Weights of a small transformer language model.
Architecture: rotary positions, no biases in attention or MLP, tied embeddings, normalized queries and keys, gated attention.
Training: a variant of Adam for these matrices, 12006 steps.
Each number is 50 + 10 x the weight over its row's rms, rounded and kept within 0 to 99. Layers, rows and columns count from 0. The size before them is the row's rms in percent of the matrix's.

# layer 4 MLP up, 256x96, rms 0.117, rows 155-227, columns 0-47
105:57 67 44 56 43 45 70 49 48 45 27 35 57 63 67 58 45 31 61 38 70 42 51 61 52 58 44 50 45 45 47 32 45 63 25 56 57 56 59 53 46 50 35 72 51 47 58 51
102:40 43 60 49 46 57 65 54 50 44 31 58 34 73 42 45 42 27 59 49 65 45 46 65 53 43 50 30 57 44 43 56 48 46 54 45 52 46 46 55 40 35 49 56 47 50 41 63
095:69 53 62 50 41 67 66 47 42 36 46 61 56 48 60 64 52 53 43 29 55 58 34 54 43 57 36 49 64 14 47 56 47 72 51 54 46 41 53 44 44 61 53 61 40 51 46 53
107:45 67 58 66 48 50 61 48 42 36 49 41 53 49 43 58 42 29 51 48 53 58 54 59 48 59 53 41 66 58 67 35 49 37 30 56 45 37 55 63 50 64 43 66 46 63 48 58
097:44 49 71 58 56 51 47 51 34 50 53 45 40 47 60 48 46 41 54 54 40 46 38 52 54 41 44 35 60 32 54 53 62 56 55 47 37 52 43 74 52 55 63 70 45 44 72 55
090:55 53 46 49 47 55 59 51 56 50 42 46 47 58 61 45 61 55 51 69 40 46 42 55 61 57 39 47 50 45 51 54 44 48 38 45 57 52 26 43 49 39 59 52 44 42 57 62
101:44 65 65 67 51 55 39 69 62 42 49 49 40 47 62 56 59 52 60 44 37 70 37 48 35 33 36 55 43 51 53 60 63 53 52 61 52 43 46 64 62 56 36 51 43 61 53 51
094:49 62 52 34 47 50 48 47 75 62 40 56 48 47 55 40 46 58 63 61 55 49 31 62 50 41 64 53 37 66 42 61 48 55 42 44 56 64 54 53 50 40 64 57 52 57 50 45
104:57 53 54 41 51 50 55 68 46 53 68 40 53 41 42 54 64 56 42 45 55 55 43 54 57 48 61 42 53 47 56 49 56 47 54 54 41 42 54 42 41 48 30 65 39 28 70 61
101:51 50 70 45 39 49 64 49 47 35 53 30 53 57 52 42 45 54 52 54 69 41 53 71 68 60 33 56 31 40 57 45 51 42 45 44 61 73 50 33 68 61 39 58 59 41 63 46
103:52 44 49 51 40 42 65 52 41 31 40 44 54 67 55 53 64 45 51 48 44 71 41 70 56 63 45 44 44 26 71 53 68 50 64 59 48 57 47 69 42 53 48 48 51 51 41 50
083:41 57 37 44 43 53 36 59 49 62 34 52 56 64 44 46 48 47 69 58 41 66 54 56 58 53 50 50 47 50 52 53 51 72 44 42 57 69 51 44 59 68 56 52 57 50 56 56
107:43 52 57 53 58 55 52 48 36 43 42 38 49 57 56 49 57 37 31 49 40 49 27 44 60 28 64 51 56 50 55 38 65 53 50 56 50 60 54 75 55 50 46 63 48 55 57 51
098:39 36 53 28 43 65 70 46 56 55 50 36 51 49 43 43 32 41 65 36 59 64 51 46 40 36 33 69 44 39 42 38 53 61 58 54 65 58 57 58 72 55 48 47 29 42 48 66
093:48 28 69 50 23 49 57 50 61 52 48 58 59 43 52 44 47 52 43 37 36 43 59 41 35 67 50 52 47 49 58 57 72 57 51 31 49 46 52 43 54 55 44 63 50 51 57 44
105:59 45 58 49 39 49 57 40 37 47 32 29 45 51 60 52 44 43 48 54 63 54 20 61 50 61 48 42 46 35 50 51 68 58 48 59 46 48 59 52 63 59 62 48 58 60 51 52
107:56 56 68 37 26 40 62 48 45 42 46 45 33 69 65 46 53 51 43 64 58 67 51 59 52 37 39 33 60 47 44 53 51 40 60 55 55 42 49 60 62 56 54 62 50 40 56 41
106:53 40 38 54 37 56 49 66 41 39 50 21 44 65 58 51 29 47 67 43 38 60 31 52 46 43 64 44 39 50 56 60 54 47 46 58 61 58 58 30 42 44 55 59 60 38 64 37
100:55 51 54 56 43 54 70 72 50 41 37 44 54 62 65 51 41 58 62 42 67 53 52 53 49 45 39 47 49 52 61 68 76 58 49 61 69 71 46 62 56 46 47 47 52 50 50 48
098:42 47 56 59 58 56 46 50 57 50 43 42 56 54 73 73 67 54 53 63 49 41 45 61 35 48 44 46 75 48 52 36 46 33 63 42 56 52 38 47 58 51 55 65 41 46 40 49
114:59 44 78 40 62 63 63 55 56 41 48 36 36 52 50 51 46 43 45 60 54 54 52 56 51 43 30 35 45 47 49 58 63 56 46 45 46 50 48 59 65 43 53 44 37 39 63 46
099:61 44 68 57 48 39 44 54 51 55 56 52 52 56 59 48 43 33 51 40 57 60 50 60 39 36 52 49 60 48 65 41 47 54 28 41 68 48 39 36 68 72 47 56 38 32 47 56
111:54 53 58 56 60 51 56 57 47 66 40 40 52 47 49 50 52 52 66 58 45 54 51 36 47 50 47 46 74 49 59 47 45 52 49 60 58 58 55 41 73 65 33 65 46 39 57 37
093:60 72 60 54 51 45 44 65 59 40 56 49 62 50 55 48 46 29 62 49 49 68 48 40 48 45 49 63 57 50 54 35 58 43 44 43 49 53 44 55 69 62 67 63 59 41 44 48
109:61 55 40 41 63 34 52 74 47 37 35 54 69 58 58 60 39 59 45 49 46 63 65 44 51 36 29 30 59 41 56 39 56 43 44 53 54 48 56 46 60 48 51 49 49 51 54 46
094:54 58 50 47 36 41 49 55 53 43 35 33 49 42 51 57 60 41 53 44 42 50 50 51 35 46 46 68 38 52 56 36 53 68 34 48 72 55 41 40 43 51 55 57 27 36 48 56
097:29 52 53 38 54 41 50 71 67 34 52 43 40 49 70 56 52 49 47 42 54 50 48 74 60 43 46 52 55 29 56 55 53 46 49 46 53 57 59 60 54 35 35 43 43 47 49 42
098:41 74 52 57 38 48 37 59 68 43 49 38 55 70 64 69 42 56 42 55 37 49 48 65 47 38 42 46 51 59 57 36 50 51 63 41 48 52 38 46 49 48 53 61 48 45 45 66
098:52 48 47 62 61 36 73 54 51 48 39 35 64 62 64 57 65 50 66 59 40 52 38 57 59 58 57 59 41 54 44 45 50 61 52 38 69 67 39 61 54 45 40 59 45 60 52 33
095:49 44 68 40 58 65 55 58 63 39 36 44 64 65 45 37 51 38 37 40 50 62 30 54 48 44 54 37 47 49 56 56 55 52 50 29 43 44 39 62 60 45 43 58 42 48 49 59
105:47 63 60 62 34 51 46 65 50 57 54 51 52 43 53 37 53 54 65 66 56 34 41 73 53 41 48 62 69 50 60 49 34 43 48 38 56 63 31 59 49 59 53 56 39 41 63 47
095:63 79 40 39 32 41 41 57 39 36 44 41 49 53 61 56 56 45 56 64 29 52 53 62 47 52 58 46 52 46 58 46 43 79 38 63 54 55 46 69 44 43 42 60 38 61 56 52
098:47 57 54 46 52 65 74 56 43 58 51 54 56 41 66 53 56 41 46 54 62 56 45 60 37 63 50 55 35 33 58 50 43 38 51 47 42 55 51 50 49 43 51 49 43 63 51 60
096:67 54 54 53 53 51 40 44 38 41 65 52 67 49 50 61 45 55 40 62 47 38 33 47 49 35 53 53 57 54 39 60 44 73 33 33 61 39 57 56 47 49 34 63 65 29 49 56
105:44 44 43 45 59 51 47 61 42 41 44 31 46 43 44 56 57 47 48 64 38 65 53 53 29 43 55 53 54 53 50 64 58 60 50 62 50 58 51 55 44 61 49 50 35 37 56 55
097:48 55 43 56 40 62 65 49 68 41 25 43 53 58 51 57 63 39 38 42 43 41 56 39 59 41 56 67 52 58 63 56 44 56 50 38 62 43 44 27 42 48 22 44 37 46 55 49
104:62 31 52 59 52 51 57 50 55 51 49 40 38 56 63 60 59 38 44 44 58 55 41 57 39 52 45 44 31 43 55 40 51 32 50 34 45 54 26 51 53 65 52 68 34 49 44 51
111:56 61 63 40 50 48 60 64 57 47 53 42 44 38 53 59 67 44 42 54 53 48 44 56 52 64 32 42 47 34 52 55 78 47 42 45 44 43 43 44 61 45 44 54 50 36 65 72
094:68 59 51 50 43 53 47 41 58 44 43 58 41 40 46 57 51 42 47 61 56 45 46 80 43 66 53 55 53 55 52 55 50 56 50 60 67 41 34 31 55 58 35 65 41 58 41 59
102:52 53 58 45 60 38 41 61 57 55 51 26 34 76 64 38 58 59 50 38 52 54 52 53 25 31 51 43 56 60 57 45 58 60 59 49 54 50 51 44 53 54 53 52 33 49 59 33
101:58 56 61 63 46 38 52 48 43 40 47 45 62 58 53 58 45 47 63 71 62 46 39 53 50 59 61 50 58 36 48 45 59 40 33 51 52 76 33 58 72 54 43 46 51 40 42 67
093:47 62 42 41 40 39 75 49 44 53 60 46 42 56 47 46 42 60 59 44 58 63 44 56 60 48 45 51 60 51 67 36 54 38 33 66 43 43 38 65 47 56 44 38 32 54 54 59
096:44 55 47 45 40 58 43 75 58 45 34 48 58 49 53 64 50 39 40 49 45 64 50 60 46 54 57 52 63 69 48 57 53 41 47 60 60 60 46 33 74 54 47 54 50 49 42 53
101:52 53 62 52 49 62 37 48 42 36 41 37 41 48 46 61 51 56 59 41 48 57 52 46 38 38 54 45 34 40 38 42 55 65 50 46 47 45 41 45 58 28 40 60 41 45 56 44
092:52 60 65 38 51 32 67 64 70 46 43 49 52 70 58 48 43 59 48 67 39 38 47 61 53 57 59 58 69 67 45 47 37 48 59 34 43 52 41 53 54 45 51 56 44 40 60 54
103:49 41 59 50 47 53 53 56 73 49 36 55 42 33 40 45 56 34 44 51 44 52 33 64 50 29 33 52 59 52 63 51 54 56 47 48 42 43 49 44 47 64 53 61 52 66 53 31
107:68 40 57 53 48 43 58 55 67 53 43 42 47 50 51 57 54 54 46 30 42 40 33 39 37 43 54 47 58 40 52 53 48 69 24 38 43 45 41 57 46 67 37 52 51 42 62 47
099:45 43 47 56 50 60 55 63 37 51 45 55 46 33 44 62 62 28 43 43 47 54 42 56 40 28 33 57 54 36 64 58 51 45 56 39 68 62 60 64 62 46 40 56 52 51 40 51
106:51 54 64 65 50 35 50 55 55 35 33 52 32 42 53 55 54 53 61 64 55 61 36 59 41 53 38 50 47 35 50 34 46 52 44 48 54 39 38 61 58 41 56 47 31 43 71 42
095:42 65 73 46 52 41 66 45 59 46 36 30 49 47 66 56 50 52 52 53 51 55 51 54 48 42 46 47 47 63 39 63 56 48 52 54 64 52 50 64 62 51 43 48 47 49 45 58
095:72 53 60 45 45 52 72 59 53 52 47 43 44 42 49 57 53 31 72 49 60 50 53 55 42 48 62 47 59 52 34 53 59 69 46 47 45 60 42 44 67 53 49 48 48 19 60 62
090:51 67 41 59 34 53 62 43 40 55 51 53 57 79 56 73 46 55 53 50 42 57 45 47 38 49 39 49 42 50 64 18 52 40 53 48 51 54 55 63 67 47 53 63 65 42 49 65
107:61 45 57 47 45 33 52 49 44 43 44 43 49 40 44 50 54 37 45 31 63 55 62 51 37 55 47 49 53 55 70 46 45 48 54 45 59 59 48 54 46 69 55 49 35 40 34 39
098:54 55 43 60 45 50 66 49 52 35 47 55 62 34 76 44 45 46 64 44 54 48 60 49 42 54 38 54 45 32 62 41 58 43 44 72 44 54 45 50 69 57 46 54 37 51 82 49
098:60 69 57 67 38 44 46 63 53 47 54 49 44 54 49 58 42 33 49 53 52 44 44 67 35 44 36 43 42 54 38 46 59 42 43 48 47 56 42 40 75 64 58 53 41 48 67 46
099:54 62 44 58 43 58 51 59 58 49 39 36 34 50 43 43 56 27 51 29 40 51 60 58 34 68 42 18 50 36 56 44 42 52 50 49 43 63 55 42 50 43 40 57 59 43 44 44
104:48 41 72 54 42 56 41 48 36 55 62 41 38 65 56 37 36 58 54 51 63 70 50 47 43 42 24 29 44 40 51 54 52 48 47 59 38 38 55 54 58 60 47 64 53 47 53 43
097:50 59 51 54 54 36 57 51 52 37 52 62 50 64 57 65 31 44 52 53 55 55 61 55 56 23 46 32 49 47 42 46 49 49 46 49 55 44 53 39 57 46 65 74 33 53 66 56
102:53 47 66 29 39 40 48 56 58 42 55 42 51 66 57 31 34 47 37 41 58 59 54 53 63 29 35 42 49 31 47 61 56 46 59 36 53 39 53 40 50 54 50 54 37 52 48 38
103:56 42 45 49 29 49 47 56 53 52 51 26 31 45 53 46 56 23 59 51 51 58 57 65 45 51 35 58 51 38 55 49 65 45 43 39 56 49 55 63 67 59 32 57 63 44 59 48
106:41 60 49 45 59 50 59 63 62 37 43 52 46 57 40 54 56 40 40 32 49 73 48 61 43 33 41 61 55 56 45 60 57 37 43 31 54 49 63 41 55 57 39 50 42 42 51 44
099:59 59 59 41 42 36 41 58 51 35 62 41 52 68 55 71 49 62 65 62 40 71 38 70 61 47 40 52 35 54 63 48 43 47 57 37 64 48 34 58 42 50 34 57 29 49 50 69
107:47 37 57 47 37 61 53 59 54 51 25 36 49 56 63 49 57 51 55 47 52 41 31 43 40 45 45 60 47 48 49 52 50 69 60 42 47 57 32 46 68 66 58 73 46 45 49 53
103:61 65 46 56 38 67 54 51 57 53 41 39 51 50 46 57 37 44 41 42 41 52 43 68 51 34 48 48 68 43 51 33 45 55 36 50 70 54 45 54 57 71 33 61 43 37 56 46
109:43 63 46 27 51 34 74 51 57 52 56 37 40 51 53 42 43 37 42 41 40 53 47 57 67 33 45 36 55 35 58 45 65 37 49 39 36 68 47 36 53 51 41 51 51 48 58 46
113:56 46 59 56 52 56 61 45 60 49 45 26 39 74 64 55 42 39 41 36 48 40 43 42 57 37 46 50 51 41 65 50 64 72 46 52 51 64 32 60 56 54 35 40 42 47 37 44
099:56 49 71 70 35 50 43 50 36 64 43 51 56 57 63 46 48 44 50 62 45 45 49 43 37 31 23 59 43 37 55 44 44 54 50 42 49 38 42 52 42 49 40 53 52 39 59 33
107:68 56 43 62 42 37 64 53 60 48 49 43 33 57 59 61 42 67 52 62 51 61 35 53 50 61 40 45 38 38 53 58 70 47 60 57 66 38 52 57 53 66 46 65 45 66 43 54
099:54 70 52 48 62 53 75 59 33 52 49 45 65 49 60 63 56 50 53 47 50 58 52 47 51 26 49 71 61 60 57 38 44 36 46 48 61 52 36 39 58 54 33 56 42 41 41 62
111:48 60 59 40 47 42 52 65 68 49 63 43 68 48 56 53 38 36 40 36 43 45 48 42 42 30 38 47 61 50 45 55 51 63 29 41 67 38 47 46 57 61 37 63 33 54 48 58
095:62 53 48 55 54 36 46 40 51 46 58 60 35 54 56 50 39 40 43 52 40 38 44 47 46 38 43 30 49 27 53 52 49 62 53 32 50 61 53 39 49 46 30 62 63 37 54 56
107:63 71 46 39 55 60 68 44 39 30 33 53 40 54 56 38 42 45 54 55 60 67 44 71 32 47 35 41 50 47 65 50 61 33 64 57 59 74 38 51 63 45 45 58 39 45 48 56
085:40 56 71 46 60 59 51 64 66 35 44 62 44 57 33 51 72 73 43 46 42 46 50 73 52 65 40 40 55 51 58 56 49 33 44 42 37 58 50 32 53 52 48 56 40 45 45 49
# layer 4 MLP down (transposed), 256x96, rms 0.128, rows 155-226, columns 0-47
109:50 42 63 40 46 49 37 48 38 47 55 50 38 62 36 38 51 68 67 61 46 61 49 50 57 41 36 64 33 43 50 39 60 40 52 55 53 46 40 33 48 52 56 67 51 61 44 42
105:28 53 65 45 53 59 76 47 48 34 53 53 56 49 44 47 41 34 57 42 53 36 55 50 60 38 59 46 53 45 55 43 32 52 64 58 46 47 60 48 41 14 42 62 57 52 46 48
096:50 55 61 49 57 60 65 46 50 51 52 75 45 39 53 50 49 65 45 65 47 58 49 39 67 48 50 60 40 76 59 40 61 55 47 47 35 38 50 54 46 58 50 59 36 63 30 50
109:58 48 45 56 41 55 59 48 45 53 28 53 52 40 42 70 33 47 50 64 54 30 64 57 49 34 60 66 36 34 31 43 35 46 51 46 53 60 44 55 49 37 57 45 49 51 53 53
098:30 57 69 65 42 50 30 58 39 48 46 46 51 44 47 54 64 47 48 54 59 52 43 32 45 52 72 46 33 40 40 47 35 72 35 62 50 49 41 67 52 61 55 47 40 56 59 50
085:69 55 53 51 51 44 48 45 48 54 66 48 42 49 54 49 42 67 39 49 54 36 42 39 60 36 52 60 33 44 43 40 56 35 50 56 28 55 34 42 38 38 49 43 30 45 64 38
115:58 41 71 37 51 55 49 61 70 57 37 42 50 51 69 31 56 66 60 56 53 53 57 47 35 39 41 59 64 65 55 59 57 49 56 50 71 53 36 45 55 54 61 45 32 53 64 58
085:55 54 43 58 56 44 52 27 21 65 52 54 54 52 34 36 40 36 50 56 53 43 57 62 48 47 58 64 41 51 45 51 41 75 52 48 64 44 68 45 38 43 45 78 55 53 32 44
098:47 53 39 50 65 36 58 63 42 43 51 66 46 51 50 52 44 39 56 55 52 54 54 54 27 81 48 39 69 48 56 45 51 41 45 50 27 64 45 60 38 51 37 49 54 57 53 51
093:55 40 45 55 80 63 42 39 40 63 42 56 62 40 56 52 57 48 58 59 40 56 67 63 41 39 52 53 45 57 43 62 63 42 63 64 66 45 61 52 41 38 54 39 35 40 49 58
106:42 47 56 56 46 66 45 55 59 54 41 50 68 40 45 75 60 56 42 63 42 52 42 51 57 51 52 65 58 67 57 43 38 47 36 32 33 56 53 38 75 68 45 29 53 42 50 60
087:38 36 55 40 42 50 62 44 70 51 67 46 57 54 37 50 45 46 45 43 56 46 57 22 53 43 47 57 46 55 54 56 52 58 68 62 33 44 46 49 30 43 60 28 33 40 53 57
104:54 44 51 32 34 38 46 44 73 52 46 59 42 42 47 73 65 71 54 49 54 44 55 40 46 43 46 40 49 55 42 58 52 50 49 47 53 48 48 36 40 50 50 64 40 49 54 58
103:51 57 41 50 51 43 39 49 36 54 45 42 34 40 47 58 58 49 71 73 49 51 44 37 34 64 39 60 50 61 46 57 61 51 51 50 54 36 39 49 62 39 50 50 52 40 36 30
099:40 71 42 67 60 55 60 41 31 52 51 66 66 48 39 50 39 36 58 72 56 57 52 48 43 48 62 37 36 38 40 48 44 52 49 51 57 49 50 62 42 47 47 41 48 50 37 57
103:41 48 58 54 74 57 43 55 54 49 48 60 33 46 46 58 45 57 49 65 45 45 78 53 66 43 45 43 51 43 47 47 40 58 63 63 49 48 55 59 44 47 56 52 46 49 52 40
093:35 32 50 47 44 42 59 64 74 50 46 38 52 61 39 68 45 50 54 55 50 55 58 38 55 55 71 34 45 78 47 43 46 53 58 39 54 63 59 49 51 58 35 28 56 51 60 41
100:59 59 45 60 55 42 55 44 50 40 58 48 58 34 55 43 49 57 52 53 37 70 44 55 51 58 66 60 47 43 65 53 46 56 49 40 26 55 64 51 24 65 51 52 38 58 55 49
092:57 32 51 54 35 45 34 55 28 52 55 52 60 42 54 76 45 53 53 59 68 63 59 41 46 51 46 65 35 39 34 51 47 37 58 39 62 39 75 56 47 58 45 54 48 46 49 68
098:51 48 32 45 30 51 37 52 46 53 63 37 57 45 35 70 50 52 60 49 52 37 43 53 54 46 51 35 38 57 38 66 62 54 57 42 53 57 46 33 59 60 55 51 54 56 77 51
115:61 50 52 45 50 40 27 61 42 46 49 71 41 49 66 35 47 47 56 50 51 30 62 56 46 48 52 57 47 50 53 58 70 35 42 40 65 49 50 51 41 44 48 55 73 55 47 44
105:56 62 39 63 42 35 43 65 51 63 52 49 39 58 50 47 52 41 66 53 49 43 41 47 32 47 50 51 57 40 39 46 63 50 41 46 52 51 41 36 48 57 51 51 29 47 49 53
120:51 52 55 39 54 55 52 57 56 57 56 39 62 43 49 41 56 55 51 53 65 61 47 55 41 41 57 42 61 51 77 57 52 44 62 59 62 47 29 40 54 64 52 63 50 41 57 32
089:52 60 35 52 58 46 42 50 37 57 47 55 57 48 54 56 48 45 35 48 59 54 57 63 40 62 46 35 50 58 38 50 53 47 54 48 26 53 45 58 53 57 47 64 44 62 66 56
110:32 31 40 61 50 47 52 77 40 33 57 40 42 48 65 67 32 47 58 64 49 43 34 53 44 56 51 48 32 42 55 54 35 59 64 43 50 40 61 64 50 32 46 49 49 52 57 74
096:53 46 54 70 67 59 57 65 30 38 35 38 53 38 46 47 40 31 61 38 50 52 52 66 54 46 47 54 41 52 53 45 54 37 58 38 68 70 41 52 61 47 54 55 56 47 54 62
107:67 50 52 30 59 49 55 58 38 43 53 59 63 63 45 48 60 44 55 57 61 56 25 55 55 67 40 54 50 53 43 46 44 51 48 65 60 62 52 38 51 34 70 54 56 53 80 58
091:31 46 48 44 43 57 32 68 37 54 59 69 44 44 58 51 41 45 58 43 54 46 46 46 57 27 56 59 61 60 38 49 47 36 48 42 53 28 52 33 40 55 44 22 57 57 42 36
096:48 65 53 46 54 38 45 55 53 59 43 40 54 45 47 47 59 58 49 51 45 50 48 51 48 23 46 49 42 44 59 48 24 67 28 50 52 39 60 46 44 46 49 65 55 50 47 55
097:36 58 63 42 51 57 48 39 70 48 47 44 51 58 46 57 57 42 35 44 50 46 43 53 76 49 69 47 52 54 64 63 63 50 55 35 64 62 53 46 65 61 42 36 45 57 54 43
106:49 29 37 52 58 39 64 54 47 59 65 54 41 47 47 47 46 48 51 66 45 51 26 34 63 49 53 52 38 52 50 40 46 38 59 46 67 53 47 72 43 58 56 54 53 49 41 55
087:38 45 49 35 76 60 40 40 38 47 66 52 53 49 44 39 57 61 59 50 56 34 56 40 56 48 43 66 43 57 53 57 53 66 50 72 49 46 48 48 56 47 55 52 49 57 53 54
092:50 51 55 48 66 38 67 35 65 43 48 71 55 43 43 43 49 51 61 52 43 56 34 43 54 50 37 57 31 49 56 35 43 49 62 60 32 58 58 57 45 29 58 42 51 50 35 54
086:43 44 42 43 58 55 46 43 38 59 45 45 55 58 38 55 51 66 53 53 38 57 39 44 38 48 57 54 63 47 61 32 55 54 29 65 51 63 43 51 70 47 41 63 63 61 54 48
109:51 47 51 47 55 59 55 37 48 53 39 47 46 51 67 49 47 37 51 55 52 32 53 56 51 63 56 45 36 43 43 42 42 62 64 53 67 64 41 43 51 55 58 58 32 41 53 58
102:39 45 52 40 59 37 59 43 45 38 47 53 52 51 45 65 35 57 30 34 40 41 47 57 53 49 44 43 41 49 34 39 58 66 72 52 54 40 50 50 42 49 64 54 50 61 38 41
097:60 59 42 55 70 63 30 58 60 64 44 41 49 47 54 32 50 46 49 53 48 62 54 47 39 50 49 41 39 55 47 20 73 58 62 25 42 41 50 36 36 58 47 32 45 48 50 48
126:51 57 39 49 42 54 52 59 48 56 53 61 52 52 65 44 56 48 48 47 62 54 35 62 53 47 31 29 43 39 41 48 79 44 44 23 63 60 41 61 58 43 57 52 68 40 36 56
095:53 39 56 67 69 42 36 56 65 52 39 52 48 54 33 40 44 55 46 74 58 57 52 54 36 69 49 54 50 52 53 51 50 53 56 44 59 25 52 67 41 58 40 43 39 36 54 36
101:33 30 57 51 49 40 43 48 34 48 36 54 56 49 43 48 40 58 53 50 57 54 61 44 53 65 65 39 31 62 50 57 42 49 38 61 64 48 45 55 51 33 53 34 47 47 44 59
093:43 41 57 58 51 51 49 58 57 53 37 56 43 48 49 53 56 41 60 50 54 38 35 61 31 67 61 49 55 50 41 48 54 50 75 44 45 51 53 61 51 56 32 43 56 49 45 44
087:31 49 55 61 46 35 59 25 54 59 59 43 55 50 51 46 49 63 71 39 45 54 29 43 63 45 56 37 60 61 59 46 49 49 49 49 47 58 59 34 65 40 53 40 48 36 38 32
096:52 47 48 46 57 41 62 69 51 63 59 65 53 63 42 42 36 65 56 36 45 60 61 55 36 53 40 35 56 54 52 69 42 46 42 46 43 50 62 53 40 48 37 61 53 54 53 46
104:52 39 65 43 59 52 55 48 53 50 46 54 55 32 32 46 38 63 51 49 51 37 63 43 68 48 53 57 57 57 40 54 57 26 57 36 44 57 39 37 61 33 62 52 38 56 50 60
095:42 50 29 63 51 52 48 35 33 47 53 66 47 52 43 51 43 34 50 56 48 42 40 42 50 30 50 54 35 39 42 43 33 36 55 55 38 57 45 47 54 43 40 39 44 53 28 29
094:32 50 50 50 51 41 34 53 38 69 58 47 56 49 56 56 49 60 70 44 58 56 43 29 39 66 44 31 46 42 58 42 52 53 54 64 35 27 28 50 47 54 49 60 60 56 50 47
113:55 54 59 46 53 44 51 35 51 61 30 58 53 51 41 55 47 55 41 72 55 63 50 53 44 68 39 49 50 74 64 49 57 44 43 74 56 51 55 54 41 36 59 48 44 42 47 40
105:48 44 55 59 50 46 68 47 28 35 65 41 49 50 42 56 44 60 39 44 59 50 46 45 51 70 55 50 50 72 62 39 48 48 57 62 51 43 33 67 29 53 47 58 42 48 45 53
101:59 49 56 46 35 58 56 57 48 52 31 40 57 47 49 45 60 58 32 40 67 44 54 55 35 57 37 59 59 32 45 28 47 44 40 48 56 42 41 53 57 50 64 55 48 40 68 43
088:53 58 59 69 41 55 58 51 65 30 55 34 44 62 61 47 38 40 47 49 43 62 57 45 41 47 47 41 58 55 34 67 58 57 58 44 66 60 87 49 51 48 58 36 54 43 57 39
095:41 58 45 70 49 58 53 51 59 37 57 33 56 51 64 56 53 53 39 60 50 58 67 47 37 49 19 53 30 34 43 57 69 41 40 52 48 49 38 52 39 52 46 33 72 37 39 47
081:54 50 40 38 51 46 56 47 42 60 47 49 57 36 72 64 47 52 48 30 50 44 33 41 50 60 52 38 41 55 55 47 44 33 48 27 47 43 52 48 64 46 56 37 60 59 50 49
093:45 38 25 50 39 52 25 59 52 66 40 65 59 42 49 50 64 33 57 42 53 52 68 38 49 73 59 29 49 54 38 50 33 38 60 61 48 58 55 41 69 62 58 45 32 54 37 47
096:45 35 53 54 45 47 53 40 37 44 40 40 65 51 46 48 60 47 48 27 57 47 34 49 55 50 33 52 53 57 30 43 43 52 23 43 49 50 65 35 57 59 28 51 39 57 56 43
106:42 47 61 51 44 45 60 48 54 51 59 58 51 44 40 42 48 58 35 41 48 30 53 59 56 60 57 58 75 56 33 42 49 49 33 39 45 59 70 48 59 50 53 60 58 54 48 32
093:37 51 22 40 47 57 50 53 56 36 54 75 63 52 51 40 52 49 49 54 59 51 39 59 57 47 46 44 59 58 43 58 38 59 72 44 46 51 54 56 53 34 47 42 60 62 47 51
106:53 31 54 52 53 58 48 39 49 62 39 61 40 37 49 58 43 56 46 63 69 58 72 59 53 66 41 53 41 53 41 33 35 38 55 35 40 57 40 60 40 38 65 45 51 53 50 55
098:53 28 34 28 50 44 46 70 42 44 50 53 47 59 37 68 45 50 73 49 53 42 34 60 36 52 68 61 70 44 43 70 63 39 47 47 60 42 61 57 44 52 53 57 48 55 41 47
099:56 50 40 52 57 67 42 60 55 34 53 66 42 43 44 52 54 50 41 59 57 48 45 65 61 63 40 63 51 56 42 45 46 67 46 50 58 58 52 25 37 38 53 46 45 52 62 53
101:29 57 51 56 43 43 37 39 67 47 54 42 45 53 53 61 46 56 69 50 38 59 40 52 68 44 51 46 58 44 45 43 45 39 55 57 45 51 54 58 58 42 35 56 53 61 66 55
107:53 46 52 54 50 48 47 46 55 52 60 52 43 59 32 40 58 49 43 40 52 55 55 41 29 52 40 35 33 67 50 57 73 33 50 62 47 39 55 72 55 43 40 51 39 52 56 30
099:50 62 48 60 52 56 43 57 55 42 46 48 57 55 51 49 53 57 54 32 49 50 48 57 54 53 39 52 49 46 51 44 34 25 53 40 53 55 32 34 64 38 42 53 51 44 64 61
114:70 59 42 44 39 44 30 50 53 44 59 50 43 35 63 53 60 55 61 44 55 42 66 47 46 67 42 42 49 43 59 44 59 58 49 27 65 53 51 41 57 68 32 63 51 64 24 71
121:68 63 73 40 51 33 47 64 50 55 46 38 55 37 31 51 46 46 52 38 55 57 49 49 38 26 56 47 60 60 53 35 51 58 53 30 50 48 38 45 40 36 49 53 42 38 58 47
115:52 47 65 65 45 62 37 51 46 44 51 50 63 41 60 48 50 43 44 54 50 63 41 47 54 43 50 61 55 51 43 67 62 61 41 82 45 43 60 44 47 56 60 48 35 68 54 45
116:47 55 36 44 51 45 56 44 50 62 44 47 51 74 60 35 50 61 62 51 47 29 42 55 53 40 51 50 32 46 51 44 47 58 43 32 48 44 36 42 50 55 61 48 48 54 53 58
100:52 43 64 38 62 55 69 55 31 35 52 57 69 46 48 50 45 49 37 51 54 56 49 53 52 66 66 44 45 43 50 49 68 52 35 49 47 47 48 44 30 44 73 41 47 54 55 52
108:55 38 41 55 62 57 54 39 74 55 47 48 47 36 58 59 47 55 58 45 51 54 45 63 53 59 42 67 36 44 50 48 42 76 56 43 50 68 26 55 45 38 47 64 57 38 52 48
102:60 66 46 63 50 64 44 32 43 36 41 57 55 56 53 44 42 53 51 53 47 66 40 48 37 46 37 47 53 54 54 61 56 50 61 56 71 61 39 54 34 55 66 80 55 46 35 66
122:50 55 48 54 47 38 46 56 48 50 42 39 73 51 35 50 50 44 43 44 40 39 52 58 34 51 44 50 55 65 31 42 60 60 38 38 64 65 43 55 67 60 67 55 45 51 54 57
085:36 59 50 51 74 44 46 61 61 36 72 75 56 44 64 45 55 41 64 39 46 43 51 62 49 46 52 42 56 58 46 53 57 47 42 52 66 61 44 36 40 44 66 53 43 55 61 64
096:46 62 52 50 37 71 52 22 48 41 42 45 47 47 47 64 58 59 40 47 64 44 56 52 37 48 63 53 38 62 55 44 65 46 58 52 51 54 43 48 31 66 51 40 34 50 43 41